config.yaml
n_layer: 12
d_model: 96
n_head: 3
n_kv_head: 3
head_dim: 32
d_mlp: 384
vocab_size: 756
activation: "gelu"
norm: "layernorm"
norm_place: "pre"
norm_eps: 1e-05
positions: "rope"
rope_base: 7580.0
rope_fraction: 0.25
qk_norm: false
attn_scale: 0.177
bias: "all"
tie_embeddings: false
parallel_block: true
init: "uniform"
init_std_qkv: 0.051
init_std_o: 0.0104
init_std_up: 0.051
init_std_down: 0.0104
optimizer: "cautious_adamw"
lr: 0.00213
lr_mult_o: 0.848
beta1: 0.95
beta2: 0.99
lr_head: 0.014
grad_clip: 0.5
warmup_steps: 320
schedule: "wsd"
decay_fraction: 0.742
decay_shape: "pow"
final_lr_fraction: 0.02
batch_tokens: 16384
seq_len: 512
doc_mask: true
train_tokens: 96860000
steps: 5912
dataset: "wikipedia_en"
Each number is 128 + 24 x the weight over the matrix's rms, rounded and kept within 0 to 255. Layers, rows and columns count from 0. Numbers have three digits each.

# layer 5 MLP up, 384x96, rms 0.104, rows 153-225, columns 0-95
106114140128117134134164124139147128139145150116136137137104150134122147134098125103117101149138152122097145137135149102119121132118130128173111127141155146125127137101122122181119144163160097117093128117133141155122147139112108130147137116127128124136145144118125088118131095131147120174
109138155122150149114157148140126101128102154147133145145094126135098171171061092109140130167131133090102147099121116136131114095129128151154106109117115142094116161127122113143150130127144120137109108116132161107134159141079134100131132127113131167081118124112156102122141145159173118163
098091174122089090073132148115144135119142125131122148136133088122138169123133119119152131112132149102127141109128078125143118145117115157167115111108166126067098086130144136142101181170121144118136103112144100154100164149091146136154102089151103175138118117106122115089119092171143088147
124144171105115123127109134068093174132098121139120121106166102138190146143120159118099092131127092106095158153128067095176134141154127125138088135162150123137128087104149100130094158143141128129153179091173180167135104162174079122113130185146162153100147126153105105142166095100094075149
085118129134116137138129149124112105155140124124134155123113124121124144149124143126109138142145164114114143117080094120167120107105118149153119121140101159102119124128107126160114141115162117107120111116147152144130139162123114164125133154137145142137132118128145111126158122140133117136
082090144124117150125109150141132138165136088127123109099105114121138125156111141138150128159128136117116167126105106129130101101132093168131110121163148138108130114137133124175123129098143101088108079128165121125134120185137073119163127148139150132115129130116133122124147106143135140151
093127082119153064107093148123138201099148105154109104125139102148128170108074101121146091136141132141118178058117144105128085132138170123158110083155094116135118121140091065170151112160148142149113094123179149156061172143160144110103138122132131108064153114097189097144154122094140189175
073086136125129099093130128108116181129180077141118189097123142136140178157115139100122136177120136120113163080118075140126107103116114116100127191167146207117137161092150115120126096153157148060098081126157148160088153153070151129134141139127175140114148101065165146132191140107134183162
109125137139121140126107142117169117159089124091128146119116131109095130135128154137177149157111125105099120148124130105102128128097153142126132178152141096137097139074142120129109107168123119180108141082153128137151131146139088088153104111195136125141132113130179105167124130115109109122
101143111147115101152094168144199108177143117120131110130092140159118147120123080145151090166173190090086134122100145113139116138118180157147138116152163151146065148094128100131122102128182127141064090160122176140159107083114107163157126146105124150163153189093095078141126121159189137194
128098165092151151108086192111103118161138112144140114144131172173130167202155169064100134171173133117102138147101117101123119132125094145164083166103128153143129111092180123125101121151140120122110128097135107141109158093103091150121073131141170111115151139139094080160131087138150085132
082134104111104076168076114138171170147084111133092133148089137128127162129090125147130137145160142124138127146149112103136124089142098149117114084121167159137071157090143092167187108090163139136091071168106215150104129152124138166134114146126155103089099151089113104122158118122131147182
112163151077092142099148125164074122127144101146138157130154110118161131144106144095081086131101113088109135129126160100118100112130139130107096143129115141089135145147104118166098155094095125126161162128142128128200129167129111130126119102136146152111170104156166113153155111186157153165
133155139101170146141126144135117144147129151139081165122110112111110116148078119126103145131106126111139101083114114088135142156101122137168098134140141144118097119096129141130103175119135130102123112124147135162178136179131088130142123139188153132098143129158203080167167067111094103137
101085138123113100145075139142151112138169048130118131173116091092155127132136142136098123135103143123133177092148151145126103096133102157188121131155102151155159178119138140172176137090144122096106113162168150160110149151152121076120168137104139056140135113065099122119150108150084141151
121059102129158136142101182139206101148159138091169086149097084138093137139116150099131155114150182117122084139091154094136098102094069138157146091125122158156116106134178122102137161116149081108134102145112173102107135119127106216136113156117121082149078164130111108207139119130120139146
099099123118114120140133133133123122128123131149129153130119137131119132162114149122138123128134138092111129119113161103149109119098137154158125123132125139116132135114114096147115144117148089125111133111140145103113144128119117136140139136137138153113157111131132098134131115142147112137
123119141105134100134136139138170137123123125127149125172119120118119145135124122131110089167136154095131108146098113092134142113087077152167069136125129188105132145146109123137134099184170108126053073160119122124154142167136119127129108127111139120159132125084157114128168094160174143143
088120142094133157103140123161113135125141060162100116134178142128166178143083121119115106199077147098129138118096139118116114148138171128120098177121128144082128140152128109175156114054098154074139152151160123129165135140073054164154084172141179085073123109148111128189169106165113123128
144117157114163128160108137116095135180101143129105125118114156138112155145140098106091135123106156126151086130085169079154084118131099163151091144141082135160151129110139107167156131199201150134100096103115170130134149132118065151125117122115143143117107145124125095133153077108154169138
092096140157187152139142182123084105124122113195120113106132113143112155180128174074118095115107106067114081157118156140142121145108103165158104181126166119142105136136103152135107108167139106111119143059153126163081159130111074104134141146157144192134130168128115127130141108111093072122
124099128124110149153153120134127115142115154120118152157110122143138132152097137130134118118140151111096157131093123121152113123110098125134105095145133139115145135135132106158120143128153122113140122128145145111110127141106111150143132127129114146109145138129150097127135110134131151128
104110183123099126126107143158107140137131136141145104091160134106147135122082166126114108158122129137114153080151136143124142110106092132170132100110095138153132134123108111217196131137124119091118111107132155138081140135111135111130114129110109089097156111077134127121139137181150132156
112115166155107146117085108116108137148062092172088185084131167130149100138125133075090111138126140137125160096104125130124122136109104156154167150118096160107130085108144105178108181112139140116140164091145139126115140146079093143119137172167149119129129135126136102121133116159126119138
101108156134124127113120128113109126119121172126131135172109094144100153145126086168130141133134124105120113126083089109169089131145131192193078150109109165116088171089141127136090147201109154097129112117162165150149136140126139169105126122077135144099109202163132091114169081137112173119
120106144112141154085102158121139171160130119131103109088106133188098151196104152100126144163131136116113110093109142126134111119145146127126166153090173152093087161112156101135184116088133111148176114127129141116141126097135097139124092170161158124065089112123106101167156105131110105156
124120118118109147131102133127140148159106147141168146144102116121148149148122154136128148126113146098105137105104138089138100101105133147131138099135107160101119122136110093180148172116130121128108105136160148104132129137137087143136137130125111130108131095119137100133141105152120128167
130107137149124117127111132084145180144111060168104139116131129118141159138128140137100123150091154108119123098141097151163109110117124157140096182144135153099089149081160123131135110101130141094134085144136176123140121127096137164144153177131159117074150115070122112129184114109123144126
095124142122109147135126146119134126140126126139124122114108131140116149150120120123134143143130152093111125111097102114152114119124101152140112130148135139117122130122114121148128143120143096109109120145144156126136138143125110134131116149115125138106149133100153093138141120151135125150
091105131120142154114128114120118156120143096150115195072091150129114178165128147106103156174115128098127149124122084136127103101089116137111120182155140200096142141074157098143092111159146131083113083104146173153130129158084139128108119123168177142107131101074159140140180161109174166147
106121131138122162122129120117130109154115142155137119145118138141116130160117114104125118140141159111102133118123128092146123120094123131132106114148119142109118113140109120158116141125154092120104134124142151132125147131110119111142131116134143141099137118120156100120155111123139131145
079111125117114115147134138135132130135125122117126130134099124125112118147097149131129135151138142102085150127115109111160098115128122145168110104137135160132127121131117101149118134142142112120124108125160162113139107149159123131150144110145120144135119127109132092134131135151135149162
121099131126123145123114141128107127157112118145145149125120142143132160153108146111122116129118152109116154115101105124153118105105118160144119111148121144096120118113135102151108157132147121136110125114161146129133148142120109121132115133156135150114137138129144109129141120128134135135
117099143102106143108125122163106145134111093146117114172133112142092147150083136105125118180103158105142144147134122119115082099145116129155104140166098155126158123115128085131099103194127107090127135096141117138121124127146092129116093109096125097134202143133141125130162173106173167145
134134125155132147143152136076098119138127093110110163098116117123145126185095115144124099189105128122124123097097094135150102114121113165131120133138141143085152084142148125163095171139155128092107103117157114124129155116053112163146166129118159158107109131156144119149141112130100122110
120096119098090137117156136103142140149135125105149163110126138137127128160074170101116103141135152120068147135103108117157091106098143155121130107155124169118100117119122119151112147122184099095112115121143149094133131169100087133138137101123124141145152134091149098146147118118117167141
126114158130109162072109148168124140162105106102110131127099104132168139145143119139100124149138178147129161101128148103100156097074154165170141079073123152105101113134125101137126117126140147124086094162141146101122115146142140122116072106105195100094125082152144087123152120138137163144
094127128116132089119145146097170112198084149132111145083113167106144122162157088128094155170110129070073134145099120150160083102122120118160143181113114126136163161112111083162107086118136157078155101128131184141158129181172033152156117118097164105103124105111108093133143142138140177132
102100135126113160121135114091134165154166116108156155108121144140160149168097152105103092141129135114107182100109097106145120106102134146106130127149131162095118108110122136159121127157179104084096094127187142146108151162121090125140135118131156156150150108094147103121149124129123174178
093119118110118135122108129107119150157131122156137128130105138128144132157127144104117120150143152110094154104095126114140119110094134155137126124134133161094137120114129117131117157126142106102122142149165149121134147151087106129117123136122139130107124096119127086136146116131125112147
114121115145114134111137155120116133165114133146146140152089135107140136164112137139119120135113147099098152102107105096157114106127126148163107132123119128106115108116128101170132137110141122134098104101169153132124140145128099152132111137126123139108135100122123104121139109156119151136
084091169173117138106104186136146086126142152115128125141136138109127137160130160133118133145096145101118172094138143146093097110141169127155158126155095139135146140093106142170148116120144147122135079136145167141105131163109111113141129104095126094143166105083098116101130139113113137133
102110091170111092170109144102097142122153122151110142115128108112155101152153096131134138107210154112116125129129125128156114064137158122111142117164134156167093140120156126157158137088124100138146117182114166060155136155134091104113123116110109119133132142083104107111139102145134140139
124120121130131140127131121125131147134106110136136138111146134103115135134133131146126139112128119135128136132128100120130119116136119115126130134121139162112122146120117137142140139121123130141134118113113114117111148122131121121133118103126126129138120127133118127141148126116143118117
128134137126084149115153105155117111138118104103146166102139128094138115121137157113111123134078128133142145124105131138123130097118116126138122163083115168050129127124116157152100170175126094129146121082157110105153140179147131110148121113173107135159140119149133121110135107152120125129
108113129168118121140102112130097127109134103170116133128125120130142108157158095145141110153181152109137146156092106150142145112139132151115115118116145147107117131136135152134112113140147118069123106164118111125091148105103120152159172143111155111157163172112130114136136085161124121125
114120118137113131134133124125132110135114123124124125127115134146134131141112134126133144135131136118114142126107140098151094112135117164161122119125138131112110118137135125155130140117144119099111125120155141117133156156120087150158123116123128139114137129106145088149127114127134128152
102128128120132105107089089063156143129134126094151111182133123075152140105112082175122157124140141129127180116108081087126108145099095116165110103122132184122098165115145054171157134161148145155076051179150140147145168160141151101111114123080161102091113115141119090153141125110127153158
122145169149168112136109117118118103123117113131113120099117123114125150147135083155064107158109153128116117149097111101131128123102040130133099131140120154130119096123145173132128150182157130126146091122132139096155115170101089129120168141173169168150119163128182120147186112093119131140
092099138119122138138146152119140141164155121147135154113104135113142122146102152102120127136129142113089153117115100102141112104094137154151130112156114132126124108112121115140112136153148111098099116138167150110143128163126113139132146142117148158150117120094147117136148113127137136164
104116127127112110130131149133141110135119137120113144127114122126119135144112140131135127136141154096111147116099119113151119115114120129181115109168138137128146124126139102138114138102149059111114124121138125128119117155096116109147128142141127139130145137122136102103118106154150134145
101121124127108149129131115127127100127121134115142127128122127107124136124117147101133164134114153116097135138113133133129122132102121163145130121114151167108134122126124130174110150131131123115114111121155132121108143156132104116163138115123126142105141113101153106143154110137146142162
087141129153096097159093125134166128156129119094097165134077091128136128180159104133094164127194143136113138122117138135141102140148165181129127110116190165154106197076111146153117138092155127089030029174130148138107135163113115111130134123147178094122118101076116124120128128100129144169
095102125110142147129143123123137122122107117143119157129123121117113141146119127113127143133130153085121147117111136120138095121134135154146129126125129164107135118111119150156128122133126100121100108100158137145120144151097087114135128125128147138111126099120135114139151138125161125149
118085156140064111139083171120176137148124148087124163144143106130183163175137159146145153098102187103091089153118117101125116088137102165164134090112140103144125135120146127124095161108151088140131158087166179111101115179121105143133141098141122146123129121118126093128127124172130105135
119104104097155131151155164099081137155117113156155108112125104115178151123121180102116157120131138069132061151123127128205079109126118121106160157135154128147121116161174133132093126142133096141119101146146158112106120135101114128164159119122148186065147180104100127083146121099097089167
102115197125141111148135167095103117083146126166140072104156092120131202156105143116074101216106131067126145115140122121111141117043161141143152160074181159149108127126132135139113172151153132134134113151128150117136112135062091106113174146101145148137142166111106121140135082148090119166
105118119116129165106115141128112128148119111139136119131103132109130141135110134108125139162126150108108154127118111110128103122105150168148121117139154146110128107127130115158127144121142104114100106136144145129130139142106105112150134122129146153101129118108158107119162127129147143149
074048084120158078138142142068197111134158114140168150083152144136143142218131196055107109143119161105111126093129133124145107103144181156164159144196143198136139137101165158117107143141146123072130136108141144116123184103094089114152106145118128107120144117062099100116165065145116136129
107097121120117127141150135123116132158125118136152143151101110138142131171139160112154136126121145105108117114102128123157118109093109139138119120151127142113141090106138119147122129155182074125113132124139147129116144145132099118143128139146147136114133116109127100129146115147120140173
116142113111089092085115105061122181161160080122110195062146169144178164158123182103129119151100147110124136119144062149145120127117144143103114191134198134063127126072191115137123126126142077082111120098166128139129134165080097138138172138107165190140173155113149122107149092078142107144
114092121116093099157105138161120132133141098158090173112101111160118117160151157128124133123157146134101158119128143121162084133129140161135136094189145153108107136129127169107157139140141107143108114178110127103095132113059104082134192108097130131115119125104083099159098124126138135121
112107161168171139143143154107139130084066130139117131117146120106137156156127092163163124141081146102122102113115114105115103087057100146131095132171154186157098106165129160155087144129110068093138144112145164122131153141120120135110171172147156149121116167135117130093154079117147127164
097108121128125140122120143134137113150126130139135128126122140145117159150112146129126126121121145111111151127098141120152117116123114163124118132150149147123132102142126099142144135138128088103111127124138143108129141148111100136139140114132122162112130113121145090134161114123131130142
076097144195144173089141146105124161100144095190095131087121114167089155145133137109151136162151163106121167110107100158127132115079134122102119125205133147136120140146149104111126097193160126103132129165138124089142142178113083066116163117131178132114154106068184126129171122089103156141
103131172138093120124153126133093114143119144103103160116169120113120178130132135055132150138135152100130101119085140110140124143124138111097128136178133124093102113107164149111118154076101099161168138111173132102151125156093106085132141152161169140094102166148176121130146112101146077130
107109193107082172167145156102138131138126120145099175119139107155104199157110101150142121142088162080100119118128119126152133102080081138116105147151169140090093074135136101141102136123113128153105153062146137112138117128074086192113141151155126162116167161128111130131175139118108123165
147135125099145134161145118144143116133103128085119131090093143137115128140136134148062115154107152120094100131117141102132113136101069138129093148152136141082156106115160111140110151119155080107126117139123115121156123135136116185123110136166153120163083161143127125163148099130137148128
077127135121153158124128179144086080178160124139146101172109121149106151197086157106116110170120141103116118080107142129144122101098138162180141162143170198120098190123135172089111130113159122102139071135144135097096107130143122081154163109124146134131096116121148088134148091163102136149
107107122125118131128130140125127130146126114144136147117128142147120156154107135128139144134131162112108132113091130117136108114110138138140118119144135170104126124130121132162128141127129098116122115122141130119139131143114115121136137143133120152131133122117135102134151116120132122133
117115163164082141113136107147143136155124124135133170160138189098150118104114153099124118090137144120126122135086138122123125131132136122114094144130143126101133151089097135141180129127123102104101100070132140112127115114158111135216159109150109161136145124127115128107110117127140103157
085122092119102077111165136127179151144127168132177153153110103162151146123105135078135146123151139130125134120130147115154094125083120127183156081100159171109122120142121095111124133119135130156114136154102136134115136130153130133105130089095133096087172121107113111109109150167147136151
105138134119135096144145111118095111119133117133131143156149079130131179148140072116120173110143146098104151153134083097137135142127080129124110124125112148141136122110130117154137135178156138114112110174152137107166111170134098083115150089113186106104168084111151114114154156134117103151
# layer 5 MLP down (transposed), 384x96, rms 0.0631, rows 153-224, columns 0-95
105113115134112132125129111135126117145137169115153158147106159117122156124108126113122124127150132076085153121114151084123094114100136137161084134133141150124112131121122114199130146131163093114092126105158148139133145171095111105194140115139096133115144134118100086110109116136142128166
133118149131143133198124129115113140119149111134133175107099173101101150136110116103145144153123143097104142090110132116133131119173150143136115108110133168116150115102127117168122128111129104103124120095147141110130097092118165159130142182106108113106108157137126078132145118130146135152
158142135106104163077142095127167146115167131114117137163140110119122122109120111091130111118134139097174140131152139109113146153136101105168146121113108137150151091144120131132111175144152132124173112071153104129084141157089116149185122085164126109148117077121130124088140138126130087117
094132144124161144133116147160124128132127136136159113120143094094138126180132114111133110153101082106124147164132134084152123157110104146109128098160157120100149139159150168117115175097125130176172143163131138164130116123146106153111102134155122099044067147119140111165136090028088133112
093127124130128154163104120121129120147128132135156147133110138141128123143122156131152131141142167092105152124074140093130104111117122144137132110109123139120135132128108124180133130114159103127101100108133127128140135141107101144160137132132140146140127113128120083128130133150129090145
124132121129144130126099115150104110120134123134141135112115112130154120158133129142116150152145155094080149133093138075111096133109102155126116122136133122125118128130126142177122161108133100123102106139177128116137140153124096143147131116125142112122123135121126077157136119155140131149
138144175189175095078124081068127131135104112155111127094164083189139136126167118142207099110121142143128132073154120134151134140128143124156086110117106087092157081115221098094108084117201155123098145149121099058087104149134085158116150132114181135121141080190168121090111137105123157079
110097098107147082070158109091131198145152052165071132072130125075086154191147111092086132142140141131170138106203041197119148133120146093085122192160148147069092156077187140069111091129150173124141142144134169143127121131110149146079198156118178108123103086077132177158179146095141169117
173162122131169116144148149118099118108122125085087145113109159112162119107114126161150121115112107123109127124109150094143134139148127148110121119164133118093102124139122103151080134098113116103136144132130132093123139138188191095123133139116135137139146132157117153138109125169141129114
138155149121124085087098111175099119196147199140202153199089142072129133138157155170102055098158150074090188125101137085133114134176152060045084155131102197204165149075101153160174135102173124153107101132152156130178093136145068090160100099135080176157133155169112127086048076154071091155
148142125155111133114123140148152124105125096158161078135101126114097099118136129176127100124135138112145125107097152150114127139103126118091145166110116172143095093123124153135106117120161137115127163120138144187179127150118110121126142117125060163089185102153124109163091137142124098131
076138119099098156136149136129137135161135173219104125124118144071165082160079095103106106143097200089099129121144126154168095089120175141151168113120134187145194119087160134091141142121093143101119112120095195103120137122093129196183116146126108161114183123063138129058184089091111123123
117110132116087096159118125125089147133115142142118149136119157082084124106098124150156081147132160063133121141078125102096102101120083093141143158143143150130151139106147096163126104139113132135113118154156130134133140142126148148154103114173178188152104145119155146129151074119114126170
116133133115172174105103160143124163114188147121130137138097116102136110108132132147117113129132115087201122108204109119118139166112132073153094118134138114122108158135110181119120127140115179129149132133171150137116140144150116144172083095098139122077089097118126120134134077060099146145
112080115188062100111137138107130166120159131132158103146104137091083172070100148113143105088159138129196085125138139159144155111182157108195134161160142059131083096172151141154120099086117104192141125115124125125138123144096086122092107140151122121106121063107110112116193185152104170134
164128128102095114147157137088114154098133109130134135164134124117138127091134165106135134102073130079155121122187153156117126102081122118163151134148141136124106143157144128134128161177112155152137125117095144115192131111095110094160131145150145089139105132092110102119100154152143093086
097102122131115124142121113127126108144104145144156146119106150111137139157137151104130119141153137094086137130079166079134103119106137144146125117139118157109142144143112117175131148108140088119115153073168136127136143130113106125179140135140111144131155137156112092129143123160133093145
076155142103139131081159147161133120108163175125129134135115139129174129131104116093128125149142137084119148136152144125119112125133173115148133148143127160106127173117124126104158090155141136126123080181103141114135098113123111120148136097100162118106132115124169111112127111109122086140
107103128164090146149129148159126116137084123152108119126143138082137129104142159120086147152096078121136117165136152114123145131070165122132110132157120163139143135117141078187167100127101147160145143087131134085103219123136104128124127152157106089109123120139142084119138140108145111147
111144144125118141117120079144104130151117145131121128132160182144130109123171144103096141078096118140140103132107135105182103116176115119106118188144077136155124103137125111137161114143185122105115110129088169119164144131117145150100104154173164107163105111138082100099116096135155142092
134120129159145145132113103210105155099144152173160112153101124098115123086140146131095111152142102113143106144131064170152154109132113145139123160159140116152085160093149119126118116160113158134121122065076135147119142186105099121147108109157134127104097190111125114099133111120113092120
111086127121089153139129119134137112156108141127153151158109137128111135154100149115153123117129147101084163134037131086158088107107099129141087099139136148111144139139128097201132153124157098098108126112182152114118138146110085138161140136126104159112164155134133077126128133146124140144
142092131130129093164129142143131109139158199096135092144074119103113101118110147113176098148138117125130111123131136170158112127123187107141118120162153117119087117155127133136110123094097125153114138107090153123155147168147120099115121137128120168151105130110131145134172142108102158090
086122092180110152095091092116148141123114087192148154101152130070134118097153150112089119095138144137131078131111101104156166151082102132124116113125108152107116113165124138128136157142103141102117168128143175131120140109118135118138138125151105141152164128150147138158147113127121156088
075123126160089133116127140131129111169121146132130126179131068082088133113134140179107153121133080104166108156090104145162125126160125085086094149122123128148134131139128136133162146181170164131161117122112141147163135109157130110173082126080082120142120100113113098160118119115119160143
152161144064103170132182163168107082156096088137145157127079121112120106118143167109095110150110134103119094128072148160143130134095114121147123115158159167127127106166128154111158146113147151140182123114121115157098150128134109139131132107108096096136122116131137119146137101134109133135
127111127138106109120107129173109122106131150128149144102096133111138133119153135148111147156106137118117112110115154098109101132143152144145134065117129132099121143132103108166121134105130123126121126125144132146145152142121087157147142136133113133136118149140136117137136146110117135124
118120123117135139110148121118116143175143113120117112132141146064125122126118121113094123101100156144161079118120081216149135150136102105120140130117120106118104116111165118112099127128116157146119138147106139165141125103125189152118109124132130103108160137100112162116153167128105126154
099122134118126142139128124131128121152117133128158127118125140139131149160117124142134139150119177070095130112064136070132102099127115153147122107141142133121141133141106117176139147100137086116115125114162140123140133143109113137164130129128127139121149129128133087137130122145124137160
108125136116172106127149145090143168135152054144050136101170145068125170142156128071052141114097117119159122131174040204123154144154143104112110175143104147107112132094202131057099114108105184097099123141143144132138090106133168112093158158154166094138134118104173186143143156097136129123
077110131125112160126112115125127120172107141146155117150111148134123125167108123117147119152127160078090149109078154078150110113100125137146087117137129159104122132131125113197128146116138080108114113099166151137153153140114110146174135130148127155091157127121149068118134113145122131159
095099138124117112130130130149130098156123154094162139134135136126120139142119166155129119129138158098084132128105154086119081127118114169153121114108138146134123120126105125178097151126149112134113125129163150132140092131116107141175147105150122132128142135122113071110125124134120131157
100097147126120136131114122130103122161095132125163133139108144140126149139121146105132108144142164081097153129056124075149109106126120135139110116148125155106128137129113113183124149126138088129108132089191133136140145148109096136180123134149113168110161125141113071130125126152133119139
111146101121163152144119082094163097131117142103123165116135126163094105122121152127147147130126060145172144104175130161098116075117118104107124148110176105137115114118163155137126139159150113109126111138116112116104070100143114125074105130169173133144146154135116154159096186154127171061
120138171141146176151180127122095131097127134135159144091101132131107088157138151161122090142122122130125103117082091123130128134091170161126118110125087094106134097126126130165143121122154169119099126123125123128105137141090132163141143152135156136100129115175138165131092122107120160058
142102149142123121114131129147134127147096162124113155161086119110102113101134160146157143062129155085116119152082168117140118132129120136143158103123101120137136135141101140143153152093148134155135104121142126103149112157143138125173159116105130143125124108133073110127101147138104093138
178120079125105115118127138105116182099152160124159082142135176126094116121127105155117121074144161037100086141101154041148132112198114124093065103159163128120119155125128122126165146147103144111129165127118193142123150089148131134176134106124053141162110180094128174138097155109165082155
163116132174106122120129085100124132132106088119142136111171135130135105165176134047124051171148179106100109123066180093105050078121101083186138156066070182161152195084112117152118172117088145133128134113108160071154116162125118163202178128185108228106154136136098056147166143106071157120
140149143130123140133132104158106096148143142124127124149109130136145118116126133152135132109119172062126135130088160077122130133090129138138103089105110113117126139141108118211171144105124129142117118132167108122125147124140142129187133117104118139131112129148098050119103147168099114146
104131133130115129132123128132145120149128125148134121134100149129133111133139138120146120122128175068097130128088159094140123106131136126149123095122123125125135136123123129164128142102128113147125133115141125135133132125097122147175141144128137146130134107143111109130130118139111115126
122127125139106137149120118144106136121127146144162138126106164120106127152132136121138134149132155096112153123109141088123109140145123131137115137127116135103134111140129111169129126118147099142114118105164138126138125139124071142163126126116117145125130122152128087117116129132123127138
133103139173156109123133139158114129095149153140168124162096151116104125146123100108085138115137157120152103087135131168130129110145140094159126138154148107087108102149113125172121109111111151140154093130097191112136135125131083130140100130096105132164149107128101103159149150127124149084
143138124123127156093137125137128129148097139118146142126129101143148163133142118082123117143128166135162088172146108088104122137167128125101100106140139122111146144130086127125145152114132170132103144132142114107123067134095171162129134114148149154125117120097155118132142132100099140116
121132131126121115139137133129118120125139142122124124134120130138136125132128119119122130141135137134125120121109135126133129135127126140124123125133119100134122112124141131126117116118136120109135151137152140137133119130127136125118134128124132125119131125118143128126111124153122135139
121128136140160113149112152118145120133107141106131130115123142108160138138141108116142151143166124122121114121119125136138124142130112120127134131106125106154115112092111106099147119095155130089127149149128144114101114132112134139116129132139125152142121119127115145155118140141134146122
183123097155102168129125099146118061119159120147129151136177099083176126125160097115084118129130127158144103158134128152133125165130143155078089172157120140107126119125127143114136121137118139101119130129104115100109125131150141176142118145114106115159133108120084114139120118110148114140
099110116132101121129118116148125104133107150117131103130112130119119133137129137138152143134132145100103145130066166089126095106126114158176126101124132146120113129131127125193146151112147092120115122098166139127156137158106088136177136132135115156107154140139129050143123126143144107150
104155117134132153095149064158121181140096140156179138140159110144125167155130101106106130152090139079116079098145155111119087140183100132109100109126166085162127136116077101109194122165125163148121112131129144110088126106177174148116109132152123105081120134092135097151123116120154135166
129135172135128149126085107122123082126163102102133125140161115072150109135159144151077154119149118130142110132152140113114126130124125115113111119124166133128143122124126180122133114122145167108123105145133134086138146145129112146121110143152128128119158143127130107148136099081110146073
109139133147131143126113119147139114159134145131146133135103138123136126130120140132133136126128191061085144133080149098138105115114120143153126101111133118133134134132099115202137134113133114133099126131161124108145119152103115144163148120109139144137113120134110099123129131140125103133
082127121122124100131107135118142110131117140105152136129131121128118144151128147115155107142146154081076149134100124099136126108106122135181113107142137134135137134142131110168123137115147085117101145108143146139130121148086105119200137128123124139130153140134153086106117115155126125147
087120124121095134124123105154122089144119145119134135130137134135119142113125138126170148137129155080098150146066165071142103126115136140153099097125153169093136125145116115193124143125125094135115114116180116124123137168140091118184147131137113145115144128132134063122127115144132125155
164085117202144102107175129119116165160117137128121082136129118145073140098110131132104136119120186128070147093139107099141124115139136114081135089129193120163098126138136125118130093146135136123093093144178142132134130101138155151115126131159130084132098151128165150087134134145121102127
104109136108123122121140127128116114128119115142156139129122135132137136138138141125143123146144171062081127133081148077124087126131143147166127112120128148083127138142127144190145129123122108134113114104170130126152135146094095125180145147123128145140135128133119074115144113136134122146
098125134071114137165076122173133143094092094144124111110148197145105103134140142116139143113171129074163144133123147095096112108127136128162167125134172137135177138110108110143160113110173121127104118078116113114177143140088142086149162151183049173138101135121126196119105114141146096131
137123096155097121111099134147136127116115130166150107136120124153141127145087150152117129135142176110136130107109126117139155162096085140115134153093169159097083173079126136127153105166147097114099120141152154116130132145122146112126168102126144166121136142146090114158116129117137113073
149150091173128133079122128160127168153150138095190153164159198107140142050117135097062113100104085114077095197096142150156095169074102167080115129105144148171152130124044117105131131109180131133090142138054090098133149140102157064184185123166117122148136148124149147069118165126141129136
111130134124115123118118129155124116138100127130137120129107117145111130140121119146154114161143165074088157120070140069140102121121147146159118106122144141094141125137120117170129138120128096114102099131169141127139137152112106137181138122138129156110134126142134062121127114140139157145
095107158125125155121132155064094152097141166095106176132114149138131142127096119107135201097112131145114163150117139140102135088113133151145103098120179094130169134173134119128129141109140087129129102109154170166092112133103101118232145171110137146083121112131065115086150155106177073081
098121116125136127154111123117132106162127140127148137131116120154144129147136134124136159129137176087096134116097133078124120119092123133151122115132107122132151127121112130155132141153155104129113124128156141133125135121125098128190138128132116158123114124127123096125131123140105130156
172064117068143134054130115126167146106140114111114134117156161126119114189133169105117116111131121142133113054144133113146167113144120141111160133125160144105083127102151117107106112088134096154122183126104131135113141136120140179150106069188130123082146118144148210114160128099163125156
129155141138158125112129112125108113128172110143166143129128124096172128125141104110129133137137116119108131104107114136119135127133125127099113131134106140115103124130134136128129153115112141109125149097142117130122134108145149126131111165144119172142136124141142114133123119101118144122
078145138157161030173164144103145113066100127101152122120137144124121105169102108143171145123135103079111105118108122123144075132079115136140126143096130169109133120168147129139123112148107124083137136145110103097118173115180119112130163196102134131135122154111118167170184113146148136135
098129125140121145116114144145132110144108130122165124129125126126138141140133146124137122116145160084092147119060162076158106100115124146141111115131153150107132123147108122192149144127132093109105112111151147112142153138105093135193142128127121156120156126140131066128144115141113111155
097122127159124124097147121130125133137128071148033136098144115163079158106176088127114140167155156127189179110203094180111142141150095076076116152175121153139138111136181134063108114142118114117149147168124075100113093127150099105020142132153161128149135088112175146141122134078157154157
118112186138119128119110167113140161126110126116100136141103183133140101155135119116121163128115143079107101149145144145124116117096143111150107135112148122131135126128153066126154122147119169147108122114119123131142152149115119154127136141160099112115139163086094134159094125133105120133
138102150107100164152130116121138109125128113142134153112110136168131151143111135162131108151148107075122137160119093117143144158086113157149110151129120147121104144107142109130121079117139117155132145131132155143127088127076097116154146113130134146147134111144131095088154120163105169119
149081128156105103147123114119118121074142114127148133152144122097125128139127148108142168122145129165155126133143142138113124098120155121130127106137137125126144143138136171147122136130131146118141098147132135103116123169117126138103134133104131104078141126137154104109083115091122144126
079179131132104117111102136166134117121136133141165132131119129123133122129158103107154099134086143080110134133092158121124096128117116133160096133141141160132142139144130100135112131157173162113151154104129146122113124131142111119171154095121141138098132128125144092119104127100063132216
090112133135115135131112126140118121146108122141167134114121133128122142142123136122153128141148155081094161127047145068152104109103127163151111109128137172098130130152109118195144143119130097101107101107160146121149133161104089133198146138135116154129150132134128074122137121138124114137
121143108071169139134122144141090096093129141144133094132111103183117149172119082125120116181109132147138148100177110113125096118102121166159162102142147148137093112165160168101079137142150179148179123192089100140115148156097105130093069129115153114107109136136139107145209104152103116077
146121153121157129138079094120109087140118114133108113119146142124132113133110139157164126135139124122134126109123102111135151139100128114118139109157145144129119147091131116123178121108126153115134112108161110116150109104131129124134105150128131141132117121141121147166130116128116119118